Each number is 128 + 24 x the weight over its row's rms, rounded and kept within 0 to 255. Layers, rows and columns count from 0. Numbers have three digits each. The size before them is the row's rms in percent of the matrix's.

# q: layer 11 attention query, 512x256, rms 0.0908, rows 452-511, columns 64-127
# k: layer 11 attention key, 512x256, rms 0.0842, rows 452-511, columns 64-127
# v: layer 11 attention value, 512x256, rms 0.0659, rows 384-423, columns 64-127
# o: layer 11 attention output (transposed), 512x256, rms 0.0612, rows 384-423, columns 64-127
q452 084:143123116101106157133114128122137125208133081071111115112129115140076156124127135151171126123105143145147106160105136169131149132115109135167129129140162144137125153126093084163176112152166104
k452 085:129131129146148156124110151098116109161149108129125109121061110153078129170120160146075139119111106093163113142138119140165066108097179169145144111130178174114094123113143094105130133083110127
q453 092:100126143097151163108127119120152113110146151090158162164099108129162130144166114102135124110109092150142101154122135113110112117126123113121142103147183166136121101089115147188096119081124107
k453 090:131121146146100118128150159143122129124119089131132129127118161169142122143163147102167113135098148119159135131080101142111125114135125125116119140118166158127110135120138118145137114155114079
q454 085:105109127144104082117126118143142111142134140122102113133150109111086107133128127159106097152149118118139130146117121152124126106130131146162094171123141201139176085107108113090150129089159152
k454 085:095120118172140120134153137136133182127150149140169156144124089114119143122157131165106106109096143102069129121111117173151095151123094133123116110132133157137144135098083117076094119100123148
q455 072:157096126124130097092167162065157118119119120119142115131125109118144118123130089130106111162103093091138109128158130092091146111108162144198156144083132153129175097143111153138159159133092117
k455 084:136101147133129141146122137136137121123136140132158094153134141144142114097154109135117112132144137121106104143122152141121105141129115139123116121091110125114124121107115125139136126122130122
q456 084:108118110098174112123137171148101080134057097138155140102134124135133128138121127145137140124132151156125158139111124139134135069129144133160140128096097156127140148147114157107152082136088117
k456 085:119118103089135150120109117162132135145144142117126102122159124097177152137124119097144119108145130169118128139157122111119126140120122133140097126128133143137126137149166127144109116110119116
q457 078:131091186095122184111115126115122127152073110165126130135127131107135132135124134164140123110144110154128116103103128166134183103103118146087122113136141123110135138136091148122174192108151187
k457 085:116108157133137154146127141126142114124127115128134122148105115143142115120092137141124143132126125124106119121115123135112102132123141149150156117110131149105118117128125151132142145064136127
q458 079:130144086117098116074141146100149145090137173099144119107101168150138132158125101139113149141147147114115146123156113127143113152145136132110159127084151104157161130132153105109146096151106127
k458 081:124178093075109097101139102107147138125111131152076096118120133111105128135167092124118126154152092102105139144151143141101162127108140132097136138144100112137141107123140109122107109118122154
q459 081:122148102161110145123115101148157163139160134120105104154140127099102164158101174129143118101131135126179111100108122105118108166125147123108137169118132145109132164129135137115123133207129121
k459 082:123118113170065098123129146104131128142108114122078175131135156134085128180146175119134115097154133119160121148093125144160155106130146119141149147149126143125113141139143141133140137171151124
q460 082:107090104139133111153118124180122133179090104118185087165151095117116139126153141141117140134120126108132112158127151095130082104145127137153125166145134145098117111107125128134116083159112104
k460 081:144122148135135138114123145163143139113141143149150098176153132146111143159119165101111095108141118141159135142090126121165121137162142142118087130127110142123143162123153143155104102146116130
q461 083:145152134129151091153075182076138119124118108134131151132121132160142149126107101131118102155090128135149122097141105143109090112133196109128154138123131142106106154126127158082117108142154119
k461 085:147117120156153121131130092117104166100121140137140149127148115104127104085169160105131135105132140119147098163104154153096149144155097158113078136095105115092147146135131088145154156168144135
q462 075:147076101133123108088144152152118124154114117142132129168209135122109097152151110105135127144150136143132168132120135124140138128102131156142109111112166099142142117193139171110210149089151155
k462 078:133107120157154140133120146117126158131154165129130148145156110131133129113128145139107107158084162100106109128135092145168112129121109157121131117113130156118124110153124156086139123081142145
q463 089:112164161096112096134087109126131138124080131132138108101095118134152153089151099119136133149123107116185126132120129132107111111119109108107139158116106143141183142098148156147162112136139138
k463 088:115147112136172130105144139100164095138143164128099145135138142149117131090137090095120067140107078149146123122135103122126138146124111133155108147102150138125158147094112135100109144080143106
q464 077:117150170141111162093116128154164152116119091161134149109135095119097126161112142119142134102138128168161139146104111105177137148115100126086150178146138168125111170117138129150130130158148153
k464 082:105092107144111132121164145114125115144118100095101165115122139142143126183105167089157124104108127122159120160102116107146162120107152113139140130125115142124091149132149155112150142138128098
q465 074:125109128149123099100132163097130138123143118126108134109132145128145087113139095121095185108134140124131142128134105157109153156103145137057147094109151107128148149160125136141123173147130167
k465 080:132134141144102157138147122101131156121123146165119139118090087124150123087126113180100117171128147104147107110143113126120119102101138138114141123127134136126105155137097134101119133098129137
q466 082:158152151115144152123133156117143121208145115150120161127136136106121100163153137151110171098110120139123117128113130142133125153080143142116146092153165143135151132199130135131121135121183100
k466 082:114141147118118177116188142074096126130141109135124145142115094160136126119099167136092113139090150119152125140106136149146117139105152171149145124099121142083112130145131092080121130094115127
q467 083:141115094143104134097108117141129089166125155164117125143172103136139116142113161179115091092125156121133136148054097127136153118150128168104111130143172096124123180178146133119149122131184108
k467 084:125156107105146084090116131090174128146147146120101123120125133078142118130134148126139108142110125149127086116126107128175151111107142119134146101163137136145128127120119156111151117120139130
q468 097:108114147141166177125135180135122127119156135109157150142178149113146113192119168104149114135111147117084159125126136124134112147121099117145151081134118105123129145155115131118144134082142127
k468 098:123114121103092120140101147121096129127133096146125138168108127137149133194111192152130148132109165158078126135128123168157154107124117118156138134151081105129122115157167111139157133157095101
q469 078:154165134118159098156180123137077129127114138106131112083101102103146128132136113119162140201156088149141156109123120101119151115136140126160115122135108134145112122122156121128151122099086081
k469 080:128122086130157121134164128144126151148145151112114102155159121107134113129129106088163107163110134161130138128164118083137134145153078124130081131113182083174187097116102119143137108139161127
q470 085:156099165135103129150104167143131096159075081133124128098110105155090140122119119176128124144118095122116105148118121134112101124136106125183135175109126148128105124148105130146151136101158136
k470 085:127124131088155147107125135151110117115105138134163086157122100167126145138105144123116146111094145123132139170139133153107108157135129129154125092115109112112137152097157120094128151119107110
q471 082:099092142144119069173140094123101127125128138139108112140125143107141146085139076150116129146152122115103142144144111134107131136155138137163147150086162099128155086134113140130133129113118136
k471 086:138102142150152149122114125146119138106118151139173106128137097139144135117126093151084131145107113096070137129147144123098091157123108129132125112108130120142142115137106116151104102121147126
q472 092:128131145104144117113134113114130136153118141121170111128155115111116157134134104157118120137105127152151106157149107129124122117144117126147098117147138137096087144094154132101087119099160067
k472 092:142087130175138161115143110175155116138133126128133107179124129136155124152136127116113139104111101106149127119124115111118117106137113130078093115142137104130086098126125118175120093105101135
q473 093:132140133116097081157086095111093165101164157073122114154092118132120129077118117129134124110129144136132087105151145137103103130173104118153108130127104155136107138112137150145121093126079098
k473 097:117152105114136116115117107161115140123122137136106135121153142116117141131140109125152126121127128147146130124116117113118157111133107121137137140148159102140131117126123106143125123164138135
q474 087:115131066124149139091165137150155062186112125170115103132144094097141096163108149116142131118146099162125140101084142145183139134097166143161156153106131152104125165151140157134109109152115094
k474 089:125091128111142163119148175128133117171154129105136128136115118151122098169125145137124110106116107124148133129113128167182123148106148123101144114126108177127126169124127154127125112125123112
q475 082:206082079143131147088142100110141122161113120152107112161152140115165099153150125099135125130199100176148148155090119135158135149082166114148129137154152104128109090165163092126092118150147133
k475 087:139104138148105133158171145110126145175098124129049154107172120120131114152152130127075126100130153078138143121093109162170109142127171113093137106137145129102157118153139066114165069120142170
q476 082:118130094126147142106149113126083173097123132112113099103143158125127105139143100132119155149133173097149137120166150151137132152118102152168115134151110121127111102118143150140152090089081148
k476 087:115093158104115144154082130167115149129095143146149143148153164178127155138103073129099123114096137135130146120163095107120114127128103135150116120134130096150097089132134134167096137093116145
q477 083:136120118124134124147159111095113125155141131127111138115135140108120119134130120156093138179132124073076109147152144096069077167153152129159096151099082127141131074146125086079128123114132119
k477 084:141101159133136111114129084139132151083100168167148138152149104109145139129152092162086129119116169142088132113172147145106098148158116130130103154126100095134149103116117073122113125121164164
q478 073:155136179145126143097129171117143117114159144152111143208150156111133110128142177128147122129170089138144152124073126147153149112060100148079123084137141107125122139145121144106131164122162167
k478 079:146126156170136150165164152114119124122144127130114166123100118160136124130086147163125133149096127132095112122141098142145120116125129138117143111118125156116094116150107128080157154117134136
q479 080:117165101077124166153087126120147129158160098115096154167104120153117147184109154147122120117095111110080083117112120154111122105135157122121120095149152112118116147090103157147128134118124097
k479 081:161101158146125136117094144113125127110133125121131108132078135146092110111132159124143153122120140087153110129126151141091072149135153157113134112143141187109055137076138105115151147113109156
q480 082:089098111106154109171173147110127104099079156117148137124123117108094162119128084110140120127105115148150123098148122148123177107115104138186168143092140125144129129118130163150130135096110147
k480 085:108073094137152146088101149171120121139118085098180084122129134185157123122127130110141130145135107153132142136151139113087130124111109120146137109100098135146126125116147149127127107074125115
q481 084:114125140138152112088114175137134118103085146197161152122087157147151109095095112135133101095113149156154150106121118180138122101105071162098165099156144127124091192128130135130165147117147121
k481 084:111141088114149141105131143106139135121134124155113152101128106138134159102083102173134140127123106129107125129130097142128121118114101144132108122109141093121114131132125132141128167115138131
q482 088:112137147102098151176049085104105154162169100103097121118116144124127160135112158145108144174123137112131128110130122131108119145174165114125115140122114157133137083129125107112144104105120108
k482 086:152113119129117125118117095116129151098098141098124135116155170083120153118136135152118142126130161117111121138151136150105108145145109113130118148126119126130116148130109054135090120171126144
q483 073:118171107117134157150162085132145114082120130099131145141141139122155136146105156124148126128112137096104128116143139129107107153135132119127112140154129124122131191108115093120137104169122100
k483 077:126125139127125118136090146143107146123126116136068150146122149140097131151118165098133125118103135158143122136127143148126138151131138139170149151151117119167130092106135103149109143180140100
q484 080:101142161134140185150109128123135123091149131098131151109079133133131132103130122119083119138094093085122100130124128104095134142142093127096131095126119141129178143127083114161145130073109140
k484 080:124159124102126114079131166104145096071113082138161116105120167165141114103132146134161113140128163185115126137140135146086104122126111137167140142116120111111105157081113138091106143131096112
q485 083:104149161142120147147150120146122110132086110146171103119111088144144095080134120147127137122132108106116125113128136126122155085121097150130121110171136118152196161164109145129188123104161131
k485 083:107123099096162119132149140128160157131127121131138128135127108133145129109109125131148098152139097188111121140161130152132120115135134151178147116113109095122126113103106136072093155102111104
q486 083:160127128128122152152136118141111117131079101144136139123148127126096142095120146144156148156145103133131162121139097147155143120109129119101136143161112111125106134122134131127154147124177153
k486 090:149095137129124162132113144107133115141130131122155116131125124145125122127102141116106128139135123090108125143134141134115094149132147124123115100125094129122129118124158137125139144084128117
q487 076:113129124113120150103132168121114105157085111131145071139118114143136127164132133106124142122142137145160133133107163151166121103100152117130118177112142128116132127129144117136131099184141114
k487 079:107110144138121149148161140150120111184121154119145123144131112150125109174152161131083141089110121102163129121109130145185112112122146154108144118116112169097126164154158126127101151130107144
q488 089:114142120129162160117153148113160115072107121140153113131164142126150124118170118084103134166174094134108163128127124150110133164117159124101132132090126081104178138148124107132104120125124131
k488 094:131132132112143128117157160114149127137112114124106120128138146153109087118133109128099124120124110130109114143141143113105101165150164112129160122100099098109137111140136138136133098120111111
q489 089:081146148145106095146113120094104161059141154090153107112105149117145163062106129115104111162092141105090112141181112115078145118153087119117138077144137131127116151104123141124091121079112126
k489 093:133143131148122090135132107142128160114122137145123119105095144111134131092134107126152109136136128141127122128137133117088166132139096139119123131131134094126140122128106137131119150144108127
q490 064:120080101135102098165072149112129127099154109106091140160090169124107159095092138175091123138141156092104082118129123177134090097149133110110158121106132104096138153112108145122110153130132153
k490 077:151126165153133120129105111130112108110111131140140105136089127115120125103115106157127138125138132116128121130141130143090115128137121115099118122168126155144105131125113117117119145107128150
q491 075:101135128123134118156120120168098139167095108103122117107098149168125135167112137136141144146117161110125159146150154132171117120161119120106109129128110118136094067100106076120120093148112110
k491 073:121168117110148138120107088148127120131100148113151087104148149095134128160133141138133138126164105133107145124125153112124127142140106123133090163154125106154137138148133118145080096160119114
q492 076:120121147108065089126115116095124094104140115162090121125129102138115137078148102156134111095154135112156122129133110128115166142145149138129112151142082124168120109164147116097161133132144140
k492 079:160159113106131121117139127132155111103114146119139133136148148147136131088113090130119125119148137137115101120186166081076093137153143125120132118136098098133135144117104139117113141114147153
q493 074:114122161141108112107150133127129142131115121119152116113140080131144121099160114123159120103113140150164147115136146064111126158151107157099128108139110137155122162109133097140172117117115125
k493 082:125175103129109093132148102133155123103157119123119145147166123100132146149121134143122111146170108129115145116112111098150158110136112138143098147124135095152123139145142152172125116151147110
q494 084:093145120119140133168114131147147108146143087121097076130149114117113125179083167114128134111147089122159147172117145137117087161098134122134103161096125123120133090113093113124096136174132083
k494 087:116075123164115122129159169164112117164116151122131153132108135161125123182120163122114163114114112127132152145120145151174105135140115139134158127106109165114165159142137103108086115190107104
q495 079:094177133114103195136139140141155130161144150117171135172141118127122133119125162131097158098145125102104117122101151150121103112123115104106132147108091104124176176118112116145145113171102152
k495 082:112139136103100119131137138130142082126126112158129142112135157156115148160124120137109138088144119143132097136106110150145091112121171138187154139162097111137127159143147115104124100145117139
q496 074:154129091143133152102148088178128118092062136163112079073111077132102125117129123092133133130140130167157125126144128132134162162104145140151141186129121169120122146120169127139103128162116119
k496 075:120085088095103109079134159141146119140123137080097168105148138162101127150140124083143123091141101136168132137102133118161163143118146106107142116112117122120151158125165187129106126132134100
q497 086:117133139159156145120154146155148134087135136146163163127105130125127153145127126120104121152124138109114168123137079123160116120126083137150165099096144097162142109136129140122121133095118135
k497 090:119102100111093094118124135101130118108122088115136086122133104126170105145153093100147133158133115119084115156145134134110153133137110101139120123120082100141125092117139159134121112129105105
q498 083:147138175108124171137110131123156139119107111136098129139142133122127126143146126132138124134094097128157116114131129163112143139103134112084119122118143115111165123132096128135167183162171151
k498 084:152135150159138148140116147116105119144118118144118172154100111164108108124094169138093128134097111125115114136112122162111089126133157146176162123079118145087122123115146142098154168099125128
q499 078:117125164125127153159130078152095175115161159116165128177124133118133118109102171118121138147150116137122122061145143137108107161123087142082149113163089132111075194097135150153127137148102115
k499 081:143111113130108124127133142144147130111126114161114141123138161131122152164094136135129121133136149165132131117109130116121147125148129100146134180147115078136123120133147115150122114162144116
q500 082:152117156127097125172123108075087126143085122099155130104123119090105149093177098123149129174133102133132148120132085125116197132126110142112162111123108088142121130161165117143136150147169150
k500 087:136129124133139139122123125095152134131128127128144088129105125132137103102101116107120109173142109145092128130145174118124117143140155130128130113133108098132158110121141143132162111059126118
q501 080:065141092140139146209107110134149121108185187128099128144109124132123115123098131148109108119120136097134156108127148160114087104142120111146139127114119127112118162152122111128154135131102110
k501 083:125132104126140086111095111134125123118104113155128146094117164112123146138145124170156149122132131174139110098128114150131142123139134114168162152125142107117141140118109120139111119175128135
q502 068:116163117122125118131074129132139115158133114111147136104135104176111124125147130104147114144148124122140109091106131172181086101154149086141136155130107156148115144083139129168133134124140104
k502 072:134147123142139119150093123141108126113157142126111102141084113128084121146134141149124131128114116097148108117123150149144147144144121139081081119138126147177140142138155114162124124142142107
q503 086:127129138122121068138143114152086124164085111138130103128173149112120159150085179137164104149136118106147126158113085136144150099148120117161109125154126167133147097138122173078095104156166123
k503 091:129141068144079118158150089163124152152160120085109079135148133063138131125137152093130096107150124128091119130141147141155146132123128115143088110199086140137128124102095122091098126139118146
q504 078:121152101079117118116160131122145096146133072119125121152109108119100137137150162147143135116128121092146110120136127096112149130128164125090145119103124133157135154142095157090168153185140129
k504 086:145118143121136139133129128114142109122138149126139116139112121130138121120104131131145113138153127145128109129123169139122098135124172120119129135139106171135091141102119141107106133126109144
q505 087:092114123125107112118144116124129164102130142091152126118089125098080131091159105140113124115092138087133128110174142102111170170125132136164151130155096118119107119091114106140146120087090127
k505 090:120100107139125133088084099129163118073103118150177121098108162170151162149148121153120118111133157140131154107169122117102100109117108140152139142114115121129092123124126125169122118102114156
q506 071:111113094176160129132126144135132155129155172122133133137148150150163097169091153105146108121106146121118151126147138147148099146153136121116103097115113147124122123135126082130117111145118132
k506 084:103143112129130095140104094125108155122130133143091141115151131096128115145132138147139142118139128140144135116102109126141162083119115134125132148149158106139150116152125115155125141176137135
q507 081:099183156093097093164153141121080114144128132142124158142108117150111149102123089136130117110131113124128139099149116139119105107143161102126123113129138112137157142126126086141136146120143069
k507 083:133164107151207121146132086087140122158203159126130100136136082090138135101104118112104143135129124123142093113156147109109092152152084146128113132154141137136148116100097118155124127091112118
q508 081:137118141130066069156144132117133137109112169153101129109093132134086172090101115163148109126139143147157123127177102138124182109135143158138160148148114168143080120143143116096135140148169127
k508 081:157137104121120130109137099089134129124103135126146100126092117130131160106135109114130126116159092128102094121119169113098131126135147117120108113140092072127170127124126118106133137096142142
q509 060:110180118147126184185128059160098158111140189127142112136189146130144112138117152104125116138107142127102130110117167163121103125112139119116075117164114127113137136116100121144140109100113133
k509 077:111110121137104107122108131140120171116112122138114167108145160120102152149127162125131125122100141128124143130119095163152118122139121139165150127131134127132146109144145113116115123161123141
q510 079:152124119135161163091142130122140148121103088101197095157107116181164111118131107102146135166141123138158165144106134127112161070100130140121157117137115107149139147132112145154129086180092117
k510 079:141147140108110122148132130146147127135122132149100132109144140118153136121148124128137112135148115126168132137126121145136134093146126159112126138077153120114136111134180105172127122165110133
q511 079:124114146118144110093135119153132142157146116135168140164107108126135095141106107124078133105155121180141122096121148130160097107106148132108135104188161152134137150140175148126084095105091082
k511 083:125145130108145147129153157142116140170130140086109145124143114128152140156145111124127117119135124125155126102091121123140172145132128110087120129117126129101130135128123111109108098150125115
v384 110:200117095138127119123127088138129092092160124172171110153123090119121096116154110175094135112124147125142133092134128148128114092133128122134070152173153138119137105082148154147062140120089117
o384 108:150168176131130149123137127142117130163100156114124092100116163140137133169111188105158091142126107146128097071144144145136119126123111124098135147096148102097109107126110121092124089162138115
v385 114:132102179081128125121143167119135163164123111140132109151110201153152165141077116111157126114128069142135120146119124162110122096136136159151121130141126153096136109126082112130154123114078101
o385 111:148155097105128134102141121074194115092122127103189164119123070134128139080119113129129117086133147106124149159095166102104111175124095138138142147129126087139140138160115146139148129160144135
v386 094:134091114186088156114116166145115163116123124102083191098120164116097113113126155132159128114125109135142150150138133170110130093143111079132173127099123157115098127133105153181124151090119160
o386 089:085129151110137147113153121109128106120141115116184100157124129103130124113158061140103128133118110105140128163087122131115109137120106142152116143138147119136108139134124122123142141138128106
v387 100:105065087104121106084116141135128127157109141149172195159142093147094099108160087148150136132142085147140146108141127143134109087129123121129144156088139106121175123152119140152125149117132200
o387 101:115157153096131148073211112121113157156163141133128117119101185087111134124106135129095109134113165084144125116108164131128128166117113138106123121161131096128120111128121127135115120145097119
v388 102:110140103129119104106124123158107137142132087133143150138165131152118099153091147157155108146149057103115146153107130159120084114127141108117077119171156115132136126146098150106101141138088150
o388 101:111141122095109124101180168109202130142088126116127070102119122134132138133123132114102093133141097147090099127126150115083122155129100109165130144111158125124139112162106136137140090138122116
v389 112:167131142132180142123168089145125098104157190135154166130100121143117148136148126126117175117101155119127088111108122124152092183119137161086144120139151123150108175135117145152154130138147095
o389 113:112105145140135124160126136151094085128165078146094085119137114096095158127138133120138147130154111164134138108142106127091128112128169101108092132078111131132146094108137094089137147142140123
v390 116:129135115136168157104143110126178119086150173132134176115150123144154150132147133108122122068105133143124145105131122141136130094118156155121158123191111098121137102136115190138128130113147142
o390 112:094074084110125144148111081157046112147113097136098137160126134104096110163110137123129110122132157107151130111103136147155055108108094121132138124117119157156132156107130127104142107164096118
v391 109:141156095109149124118164147096121150160149073147149136105126149166136131117183097105116146084131118122138157127157137145123115071135118112135096110104117119131107145139155098095158143170099131
o391 109:156118097103109093118120116140121129173155165114095131128125118140109133147106185131125137106104163141086163112161138160132128143131114155163132139135130136132143146152118143128115149108107133
v392 115:106104155079110105133146095132136127167109112137139108111133127129160116150181112111156095111129132138124142129160143131130090129121124099103103133105123113115111118096097092117160126133110098
o392 117:153135133117139125122143127139118118151121163118105153120089093140123126172092164141148156107128125137124109101122125114136133135134132107123122119114134089124133110138125148112140098133104117
v393 098:164091124106093145103066104108122094135123121130120073114137172127150137121107152181113117143131110166133128128137130126127149065135166122143142163136112127129106116144127131137100174103120095
o393 099:120155133085129159134118116128166141110086135137115121155093137113149100112114108075132106141122142095166127123148167091145140135138112133097128117141134156105106133126119171145116112118115160
v394 106:142163138136137119103149139095140141130143115146131125144140128147131120141123120150113105129135114124106144131118117111153129083127145119087131114128097099122149148188111145124108137135112153
o394 103:087138097118115148148160092110125127143147104099102131119118178120101114135116117160108113143145071141102144122102139163165119121125115152118127121099141124143120113135120121124111106136090102
v395 107:138106118123095141141135143181100103113153108120108132116093158126132141124181144146117144102114143141168153169140130161161153102149104110168171146104106186111138105108102154142083104104125099
o395 108:153126149100103157117136155097156109138104167111177145145130095165120111107121128102171129140129120146138137110121110124084104178119094150128104139134135110140107125101158114130164148139125156
v396 128:193123178162110110128163136150142107084143129137110138135106156121143126113137134174115143134151179117106130152128133158124122132143131144139111157131169167125119113133160124195141122156143107
o396 124:121145130130150117114163091130161143092125128147116109117138130126117143157122087130101128162125086138129130096151085148096141148145151104100132129119130090118141121143159161097118117090128118
v397 112:092098108109120148096132135126119123162151139127125126164109093145120106140139084118116124092125138114124158166101127131151102155135105147128078126161163136128114144095110112139145136114151151
o397 111:156139158109103114085157145128137148090122128118115111127127095152096164115097235120145101150147163151158097095179127119131114147131122127109138129104146060134130129149129137093107120114126117
v398 101:134099101106127130143127143178110128153129112163153157143130139151148143132164119114146128123124127129149136135139128062163091145131134122131080132116135121132089132122124099181135130131115097
o398 102:180113147117134122068123106138141139141108155117106117106128128134084156135102167159113099107122148111125106136152126142119123129116161145104099133146136066095132112104136131113107121146106140
v399 111:166117114153150114092136123157134113108171160125168173118098112142131110109124140156130165130131166136119106121110135075151124139141134131130111151144124098153154174134129138166134157127171122
o399 107:134108139106110148136146101138107126158142100168089094131118139101102141147130144121105132143142087131150118106085138176116151099123152097108105136129137145147137124100167111098124127152152135
v400 117:115083169053109128129097072112143126141118134170151078148120079150148112122121119141123148107125105148143151110108134121087152146117137161129073143151128136143085100104129113127197127130145119
o400 116:120128106150158148130089147163134135136130151139117164103109108126156115150101112110126143130147157109146099118156131129136104114124170105101136132121124129103145115111135168119095113130152160
v401 109:088163103138125133161134091152105164124076092135162113087128077104075127157150136154136152132121093127094115151123136126139112158125169112079153126117125162138112146148092136106168153138125128
o401 110:121123154156133127130098175129120082171167104133120098124119112144140099135143105126112155090159095138107082140107113127119130169125120123166115134124140108093105092113121066104124122139150111
v402 110:121110143147105117108063116114176124085085109153140112095127129138156138141116177155131138136180127122126143144150129121094137070142139099131097125147114166140114084130124142116138135118109119
o402 103:133138109110128170129152127145100115132093146121155136113104113150158096148124093070134135153113097130138123140107149148150091118139105127149121129146127125120155149113141160127118108134105159
v403 100:132122130106133146092183119103107122097128177162070100108131082105123115152151104139139173102104117145158164090130147131142151116138138124127113159127167117142134142125127165110100163115182142
o403 099:104159128136149125149134120119133141149145103120144135148137155152133107084123188157171092157142139144133147100142089154109123138124138125149133100131096146133125114119135097126161152140154129
v404 097:117142124129113125104127133107093136153108170142124104128099092076130098161124098107144112156115081122115117090126139131127130160122151120144076157080170116129128200135117103122130125129167134
o404 096:094164177149178110119160105125126150104155117119156141154150148118159123087136147171141129128124137119144115112147122103128152131150142100111135125122129115117120055149121132116123151117142109
v405 110:135157136150108152115107147141102145089101138097116064099102116118133118114080130132156148110121115163149140113116147092125146098125122115127070183116128129132151171162141132101125139075132119
o405 109:095179115127197149154106114066132110155142093101161174141120182158174111112126136155146142177147102123139126123085122148092153134142129109140135117112128153129126061091138096127154146138150121
v406 102:085166131117151106138112144114147149113096074080151133136140127123177155164110132112149117106169113124120132124127141114126122112133129115098157106104110126118099124120091137119181181115137142
o406 102:161105079111110132145155126140075092142089104116097147149132073139126115135149116168123139132106126140113180150134094148145149121108125125157110122136131129174135177147124095136140150180108129
v407 099:118133123117162131129146135098131134146108156118100158141143086146119108104143111110141126141118113139158114098121131164116107111124127101115115108092095095146129160148137106079147120158123116
o407 094:114094108126136085133147110163115145152189143143117141102125166113140147145109123149106165090114155128116141139109122109102151149123181127163120111141095157139138146125123133123127120112115131
v408 105:061120119120095123148099100102157130143100098102132098178120120139112110166149151092160151114136100112146132186148133107094134150125117129109107125151165155093104124075129088119188167122148166
o408 106:148117145092139151148144121146092115094100124107118137120129101139137097095137139143155151141152154149132109121128093138128120110107119118139117151157112134129119129117119096115136170168140175
v409 106:071154139131140149122146124103122167123085068168128099057156166104082139130076110122136127165133119132098135126119130108118150131122158112079135115175115134142123141124096099136141116114135171
o409 105:075144100166108110124078130091137124128117143139155113147097141162139127104131108137122115100150127102131126130115127160193096149160088150132169128123148155137120107128122154118166084140144119
v410 106:097147118140124140089118154086116166136100134121094114120142128125110099138088140113116111114122112116139157126129118142115159155109141125129124132145154106130103124136124169098103116096151145
o410 105:011138123130135121141117113104104148091120101104159094114123160114147122110113150150145105142121113129128104137143121138134100140121074125144132138093134141116149095140113161098114140104131096
v411 109:114125104142167128145090105125119138105142120123117190118163109129119103125222068142119108171144109113077161144163146184115130109126145131095155118134128135128121115121100129117119116149117153
o411 110:118094131176114125086161141157138156133168139131146059136119136159093164155144121127106126103124139088108139126119129082141110134117082152170162102143132120138076155129126113161132115136084100
v412 113:093115137111098150166127140102132178102118097151130073102131062083140122125171138158124060159125145136120195167123154130105080151123148117133134087118094110105135105090126153095138117089123136
o412 110:138131174145126134109127156154130128111116119119156120110113120151131099144123126189098140105125128121127129151126112143133126142132116139142149129128137103102131150152171119121100115106114115
v413 100:100102121208121121108116189085145119153141130120099111091103140101150158148078099137137095168129119115091104127122126146132141111140163105143167132083179152121125110144125137133084119104103111
o413 099:117172155148127146092198096126159116087125125121194140177123129136114133091184096144134112150094118129162166144110120107091139134147116146153112140149150146116135139129112191172161114135121106
v414 102:147094159157124151146119087112138142127120104106099157117154100177154119125079143150119113147129110132096159168105127115127138148120126174134119142156113111131155126133138125148142144140140159
o414 102:078126134133151158116104194128170143077167106148150129139075165123096123191111050139068146134157108116135117141110175081101127138140145119107148121146136178112122139092124140144120111126117109
v415 104:130136145103101120149146168143107145157117096116104166111128153149149154130155102120122130116131163137141138148131131074155113114127142134082154104077146109142132133173113103145157102160143137
o415 103:130091059120122118119112102122134118136140156166099137136147150109102120126111095146107142121138127125101175131140105130173155117122197139123103125140099144097130163151135114145159154105105144
v416 109:120152105178152144106121176138124134125130078126135152091108166146107172111123145133101114155167174139093100154139104105142099128153102100123117121098163152118154152152131127180084116125145122
o416 104:162152126130087138131167124115110119125137137118142097166142118135099123146163148163112109143125116129099168132150148149114107133139137144138116103156125118141150151134130112123135149118128108
v417 095:139129158118111139152127102147136118075126135130126146121144134104121128106118133102120121097154139115133139087127126117147133169121115136107173127099133101172109103118156146147151133122159124
o417 091:110113128140152085145067167132088149127124106134099122125125130091133156144099105111088113141093135148163106094122088148144132131134129122105108112106144107098139104132083127124137129085141097
v418 113:133109123096105132133087119124116115150149141066144159112142143150161113087112128101144111131126130152147132113148123085101187119108107123172147116102089104096164095114118123151173138131152143
o418 114:076093149132129129112107106146070160080099107166121150146101094109156160144116114157111159105096139090101133160111135145129127143105074123101142134130119136177103124090143132109085136159148156
v419 108:127145185099131134125131133145121120109149141194140132111112144109106152148126123129126106153127205078096147177130119160095100166131123117114208090156116166095130096101127097134154099132085149
o419 108:123119095173114109103119160121164131101120094135156090077165086139125144093159112105146142110141120132129138144144118119170119131138097165127141147096158089106099103192123143125103107090115088
v420 114:181134134166119096148125076118133122151173092064135144150128116159129107148085145134108146150106110120109134157095149122081151133137156168148090130133155130125157104089114121151130171166148077
o420 113:113126122118141127136149124144182150093115136149128118112133119149131147159127074115105127093143096126118127138119117063134139133134134097113097124149134154127094139122116150108134109129141144
v421 109:127160160120145125148180122082124152157104117113143069116185098120133114132132108108114127129125167117118131106141122151134132158137113125124096103148128137128138122108148087058135113157168158
o421 110:113140111125107084160087134145088132119118131116108178124138108150141124170099177141130143102123129169113132108177095172138128130132125104155169134124113117110143140159138172110134143117155099
v422 115:116161141178162103112123142033150173150148135101151154091116189129137147129108140100158140141165111126101087108159130111074130103129148117135142092094146108135095106132136104143103125164127113
o422 118:119155126157088121125140088178093103127123136121156112168139121096125163132151106138102117109091129097135160163113146130151094118142109136180116133157130162140160180128115209136121153124145103
v423 105:144118109133151147109129137179141134098094117131147176123143181145126171124127120111153144112147076116118115120147118200127104094135124122134179123128113158118142130153082163101142135118096127
o423 105:124127098084097133112150159101113098155156116080151142118122119108118134135113097111151144114128162111137150142075162118104096161128063165153116127167124126180143101111136081127146133146100117